{"vocab_size": 8192, "parallel_block": false, "init": "normal", "init_std_qkv": 0.0303, "schedule": "wsd", "doc_mask": true}
Each number is 200 + 30 x the weight over its row's rms, rounded and kept within 0 to 999. Layers, rows and columns count from 0. The size before them is the row's rms in percent of the matrix's.

# gate: layer 5 MLP gate, 3072x512, rms 0.141, rows 22-30, columns 128-255
# up: layer 5 MLP up, 3072x512, rms 0.141, rows 22-29, columns 128-255
# down: layer 5 MLP down (transposed), 3072x512, rms 0.137, rows 22-29, columns 128-255
gate22,101,206,210,179,287,154,189,227,206,202,184,165,168,143,209,223,163,149,230,230,232,157,158,212,160,224,137,178,222,222,122,178,190,161,222,188,172,179,171,213,134,205,224,113,192,194,201,193,162,236,217,223,202,201,210,192,225,201,226,221,208,201,203,231,209,229,205,202,172,213,174,207,185,150,240,187,206,184,193,143,209,156,184,156,223,278,189,237,215,201,212,273,229,164,186,199,189,215,173,191,212,204,224,248,186,222,192,230,231,180,147,242,245,172,240,250,202,180,202,189,230,217,201,211,164,216,150,222,249
up22,109,238,205,179,252,183,172,213,188,130,127,206,174,192,192,234,210,171,130,207,153,177,241,204,140,188,174,191,182,239,174,207,180,247,250,159,124,196,163,241,179,217,196,161,176,170,186,173,194,262,192,189,203,247,241,178,230,190,186,225,228,177,230,207,197,192,209,220,229,229,186,207,242,169,204,222,160,209,246,149,166,205,195,249,173,202,238,138,240,165,146,205,217,274,127,242,229,235,179,234,251,187,149,215,160,210,240,186,177,191,226,174,237,220,194,165,218,202,144,169,175,203,209,219,191,261,243,201,204
down22,106,181,147,233,166,176,143,195,204,191,180,214,184,158,177,157,182,234,190,222,164,230,223,197,175,238,215,236,183,164,243,183,176,223,153,174,193,175,165,192,213,171,211,249,212,208,194,229,162,170,174,204,203,212,201,180,199,189,235,211,194,238,228,179,198,204,192,143,208,212,244,277,194,213,194,172,205,201,177,227,229,209,237,182,206,204,195,217,195,233,162,178,221,213,226,228,180,204,194,173,189,249,236,186,203,231,194,178,153,148,204,224,201,235,228,158,203,179,224,196,185,213,184,139,261,186,190,176,261
gate23,098,153,179,205,217,146,206,232,206,260,222,182,171,231,207,189,151,197,157,150,245,271,236,117,247,187,196,186,177,263,150,216,167,213,220,148,166,210,188,237,191,197,207,163,178,172,209,215,248,240,189,190,202,132,204,135,238,201,189,244,253,151,146,221,217,178,227,176,259,223,258,204,225,174,221,204,216,179,197,176,175,225,194,189,205,174,170,222,251,189,250,187,247,192,225,173,174,208,199,201,164,204,192,223,251,233,222,174,132,217,207,270,212,148,172,172,218,176,172,184,180,203,254,228,208,196,190,151,196
up23,104,172,212,214,188,193,204,139,202,202,205,181,186,187,247,182,167,223,198,162,191,173,247,112,236,190,206,215,236,214,141,210,227,199,241,186,211,201,177,215,194,160,200,249,166,173,198,153,236,287,238,213,199,205,244,174,189,198,220,198,230,174,197,179,221,196,167,207,181,205,196,201,227,242,179,170,188,195,244,197,183,237,258,239,190,193,175,157,216,162,190,275,246,199,214,220,220,176,224,205,185,186,194,165,207,178,164,157,199,222,181,228,218,205,211,206,222,186,209,202,238,200,200,238,156,232,227,218,204
down23,097,218,172,222,194,163,221,235,186,180,167,206,198,194,271,173,260,220,168,250,202,165,209,245,175,176,147,177,210,219,173,210,203,275,144,155,233,194,202,213,204,201,193,174,192,213,238,195,154,178,169,160,167,189,208,117,205,220,204,225,212,159,219,204,146,271,163,197,206,190,188,185,240,248,225,175,236,212,167,195,174,203,182,197,173,223,259,203,181,201,225,204,219,143,231,216,177,207,194,228,218,208,207,199,142,245,283,213,260,178,207,186,213,253,174,219,224,181,231,156,164,183,233,139,191,195,198,218,178
gate24,099,189,211,232,239,166,184,201,207,196,212,173,212,184,198,245,179,219,199,192,167,206,222,212,212,181,209,174,231,231,226,213,222,281,142,253,164,229,212,229,200,162,205,237,185,179,160,277,161,181,200,210,149,206,183,198,185,250,175,260,211,173,252,172,213,188,187,229,215,231,166,199,228,228,212,219,207,217,202,232,212,159,181,164,197,162,227,223,179,149,221,208,174,215,204,212,159,224,199,178,220,190,184,201,213,194,263,198,211,234,213,220,182,200,167,192,137,211,155,191,226,177,207,126,211,197,207,205,216
up24,102,217,237,176,220,230,219,238,158,258,198,236,197,206,236,202,224,216,173,165,226,246,207,237,250,151,196,231,221,237,139,220,216,216,214,247,171,232,195,200,206,219,132,231,259,205,188,188,179,198,244,212,190,178,188,219,184,199,195,159,189,208,199,166,205,241,211,213,180,166,198,159,202,231,218,193,217,226,185,188,186,220,184,250,232,170,195,212,196,217,131,225,173,240,262,265,202,113,210,170,252,216,225,241,187,143,236,203,192,196,219,183,186,154,248,224,202,195,213,196,232,208,182,199,205,180,182,263,220
down24,103,229,235,184,192,175,243,199,205,232,172,175,230,210,168,198,179,234,187,257,209,240,189,143,244,209,195,200,207,195,221,254,177,159,201,156,201,171,197,247,207,178,250,203,187,221,215,205,254,156,193,157,222,195,181,146,186,185,248,166,195,204,224,191,215,202,183,228,195,195,162,219,231,199,193,188,248,234,135,188,204,215,219,212,216,142,186,177,226,226,193,185,178,234,202,263,208,232,197,193,186,206,155,171,207,197,138,149,222,253,209,237,201,227,214,201,238,258,171,158,175,242,171,201,205,229,158,207,169
gate25,095,184,179,221,185,187,192,188,189,220,219,209,194,257,210,168,153,147,193,190,219,188,166,219,163,195,131,203,186,229,191,227,200,208,200,170,231,147,201,227,180,235,175,143,205,173,169,154,124,208,269,117,177,253,199,166,263,180,232,162,177,240,218,197,220,196,188,198,168,243,204,155,214,273,195,185,284,197,185,199,177,191,212,205,193,147,175,170,201,221,191,177,215,207,188,223,197,207,192,181,190,177,178,166,197,177,155,254,202,196,225,193,221,179,188,168,198,157,166,200,221,185,219,129,226,207,189,184,187
up25,104,179,186,211,227,236,155,209,136,152,175,197,252,147,197,231,211,191,214,182,187,203,190,211,176,207,195,214,199,163,194,210,196,165,229,198,166,231,231,181,188,146,175,216,166,202,251,203,179,213,207,230,236,246,180,284,246,188,194,223,220,159,165,162,143,205,203,226,201,170,244,252,187,199,202,155,171,175,214,223,241,178,186,251,193,222,234,245,179,221,208,235,193,183,188,209,217,191,163,236,225,213,182,243,231,191,198,205,165,201,176,230,203,168,208,157,239,244,209,205,198,225,152,190,228,176,200,219,154
down25,099,158,207,204,202,222,194,203,193,280,211,199,208,244,219,229,202,217,190,175,188,194,156,249,168,191,205,229,167,230,192,123,203,190,181,204,246,240,223,215,198,200,229,220,231,160,189,176,243,183,146,226,228,216,233,133,169,230,174,208,176,178,207,195,235,190,188,248,183,182,177,125,228,190,285,183,184,223,185,172,217,233,202,161,193,196,217,212,127,170,200,187,194,185,254,205,163,177,232,178,183,216,232,193,267,193,235,244,245,185,147,153,152,200,183,212,237,164,191,178,211,171,226,240,155,190,196,211,162
gate26,098,239,240,243,172,138,205,190,178,200,167,187,265,160,108,228,146,230,263,205,208,221,199,207,166,209,245,242,237,222,165,220,203,213,227,220,164,232,175,140,211,242,185,169,212,240,151,202,184,198,243,184,206,223,193,173,188,206,208,221,173,224,196,150,226,167,201,256,184,217,241,198,130,263,150,229,159,207,191,235,222,200,224,204,202,206,231,168,180,161,200,221,226,208,196,136,227,187,253,177,210,167,227,176,193,195,158,180,193,182,219,164,186,209,172,170,216,169,185,168,203,207,152,167,220,213,168,200,228
up26,107,175,208,197,181,215,234,213,193,142,199,163,162,160,248,210,205,210,212,166,202,227,207,196,222,242,176,173,221,162,220,163,138,151,231,156,229,198,190,265,233,176,191,203,147,178,224,171,192,192,145,276,208,192,182,243,266,192,198,178,157,194,212,211,201,171,208,230,158,233,221,238,240,206,185,177,219,203,210,175,202,204,146,195,156,201,201,230,230,206,212,172,196,200,209,182,200,218,200,240,224,138,197,165,213,190,224,181,189,196,208,220,227,223,189,204,243,182,162,215,190,248,175,237,165,167,212,176,177
down26,099,225,158,194,197,179,221,206,183,192,140,188,264,213,234,232,207,248,180,198,238,128,266,163,201,226,220,169,160,215,237,141,137,199,184,251,155,231,253,167,227,243,185,222,234,177,212,206,224,246,229,200,224,242,200,220,146,204,170,189,184,183,243,188,182,198,211,165,193,189,205,150,173,228,176,198,230,224,208,164,156,193,216,198,221,184,247,152,202,220,161,187,159,214,200,197,139,206,192,240,212,216,229,206,178,197,278,224,165,198,215,180,206,258,211,231,209,205,138,221,251,188,169,190,266,159,224,184,226
gate27,098,278,206,249,269,219,172,222,252,238,225,202,189,158,198,166,166,156,186,230,152,206,192,215,270,222,192,176,213,194,228,148,192,209,205,287,221,173,241,176,205,178,199,184,238,185,135,206,175,201,233,189,183,184,177,188,168,156,218,153,264,244,200,233,163,196,202,192,174,200,195,183,247,211,191,191,196,185,223,184,237,261,93,160,164,213,184,145,183,192,127,231,208,181,202,204,192,197,157,217,192,212,235,212,210,204,226,175,176,189,245,237,192,247,183,146,230,160,216,171,272,165,180,211,166,232,212,202,155
up27,098,211,179,176,214,208,218,183,213,178,199,208,192,218,189,180,157,163,229,187,212,179,198,227,235,185,229,192,205,202,197,175,194,186,170,202,145,171,208,261,173,181,234,209,201,206,190,211,197,219,240,160,185,156,194,176,217,202,202,186,191,211,250,195,206,235,265,228,198,224,186,200,201,180,184,180,235,198,191,217,134,224,146,163,215,203,166,210,203,167,198,175,191,236,239,210,168,183,174,232,217,198,246,231,234,182,195,177,170,241,204,258,237,196,195,181,211,229,220,180,198,210,194,203,236,247,190,193,220
down27,095,174,179,237,175,182,204,155,201,211,177,152,225,195,180,198,235,153,190,228,223,239,187,240,186,128,238,223,153,147,202,224,220,144,184,219,239,179,191,219,221,214,222,181,222,157,187,210,201,179,169,234,222,204,250,209,165,193,165,240,168,164,238,209,180,199,170,175,275,175,216,254,204,263,197,159,222,183,148,214,254,216,214,197,218,198,184,202,197,192,175,215,204,181,189,186,214,172,166,238,241,194,175,193,185,227,228,204,196,199,231,198,190,193,226,231,229,173,250,219,185,186,132,176,247,176,212,229,229
gate28,095,160,205,243,196,177,175,165,176,232,191,162,173,200,216,227,194,192,223,226,217,156,216,234,256,137,197,208,185,194,146,199,233,196,138,211,196,169,196,163,212,218,173,289,195,208,160,196,225,198,228,214,193,181,228,177,228,164,197,213,185,209,216,188,159,199,189,212,164,224,230,220,205,194,158,205,154,173,173,228,189,193,199,178,258,205,183,206,186,165,169,156,161,242,205,184,190,239,192,201,165,187,133,178,201,178,189,240,218,214,201,209,181,164,259,189,159,196,195,162,172,206,185,171,168,168,207,148,210
up28,096,184,218,212,184,235,167,160,184,230,168,257,144,165,178,242,189,187,167,143,176,205,211,225,205,228,245,146,203,243,170,125,155,114,208,165,233,222,154,223,215,222,175,221,225,271,254,150,190,165,158,197,190,232,166,180,226,201,161,218,205,210,235,212,191,191,195,215,228,247,199,208,210,202,187,231,191,226,184,182,171,166,206,248,225,164,205,216,260,196,247,186,183,164,224,177,197,223,231,190,224,195,189,234,209,170,207,212,188,195,216,200,168,203,230,185,240,180,215,195,190,231,181,159,165,169,194,197,193
down28,097,159,161,204,177,163,203,143,219,197,193,204,164,198,185,166,232,171,216,217,178,191,215,185,155,202,159,207,211,229,224,181,236,209,205,187,242,216,216,178,230,179,207,233,173,232,242,185,261,237,145,185,216,198,152,228,205,208,162,179,208,282,231,166,211,202,210,167,161,184,170,217,232,232,236,228,204,281,176,180,207,199,210,200,145,171,171,183,167,233,202,238,186,238,229,199,206,224,182,218,262,261,244,194,236,184,221,254,196,192,281,244,212,226,203,180,155,157,167,214,217,212,193,210,154,184,248,231,217
gate29,105,219,185,201,220,184,203,176,220,196,194,199,211,222,239,222,176,220,199,180,104,196,185,123,256,203,190,210,228,187,256,178,179,213,209,190,195,184,156,180,194,174,211,170,190,191,133,184,228,235,194,168,173,221,201,194,154,213,184,190,161,187,207,233,178,183,134,218,166,160,223,204,199,218,170,241,180,221,177,194,207,195,181,196,178,196,208,146,192,142,187,167,205,253,178,171,186,209,266,213,196,216,200,219,158,213,169,198,186,147,166,197,166,173,173,227,190,169,211,112,209,184,194,193,171,165,220,156,187
up29,106,172,190,183,218,147,214,218,254,232,136,212,225,189,190,225,213,247,178,185,202,191,204,153,217,211,175,208,203,156,198,253,152,232,202,209,166,197,222,246,177,180,236,189,219,209,180,175,183,238,221,157,126,167,224,164,212,216,207,176,228,194,251,234,186,193,141,193,180,172,165,188,237,212,191,230,177,269,205,230,198,159,149,174,207,179,233,146,249,160,249,200,223,216,173,196,160,227,219,224,168,235,171,164,204,213,168,159,183,174,163,195,146,170,167,167,232,159,197,138,224,156,186,181,155,165,210,165,246
down29,088,278,193,214,162,196,219,190,171,208,177,177,224,151,262,222,245,174,162,167,196,184,209,205,192,166,260,222,174,239,196,151,203,188,201,202,258,206,190,157,206,200,156,163,240,227,201,193,190,183,218,227,190,235,160,255,184,214,210,227,171,203,214,211,170,212,192,205,223,232,218,207,161,164,234,196,197,164,223,191,183,199,243,191,215,186,204,214,157,239,202,219,230,147,240,219,251,220,214,214,204,190,199,187,153,211,61,246,202,204,231,226,244,226,165,195,189,170,187,190,153,220,180,237,209,216,232,226,198
gate30,095,154,169,257,218,189,219,182,179,179,193,197,164,185,199,226,201,230,238,224,255,149,216,200,188,177,199,161,205,198,170,162,239,148,135,197,202,178,197,138,185,287,230,154,167,225,231,222,203,214,215,237,217,213,168,227,185,191,207,191,189,150,211,229,200,180,235,230,200,186,202,180,190,232,205,226,199,184,205,181,247,199,176,231,200,177,271,167,229,188,230,203,169,132,146,224,186,129,191,171,252,194,191,196,232,246,221,234,210,183,213,213,235,180,258,183,206,148,222,172,207,207,201,238,183,177,213,260,218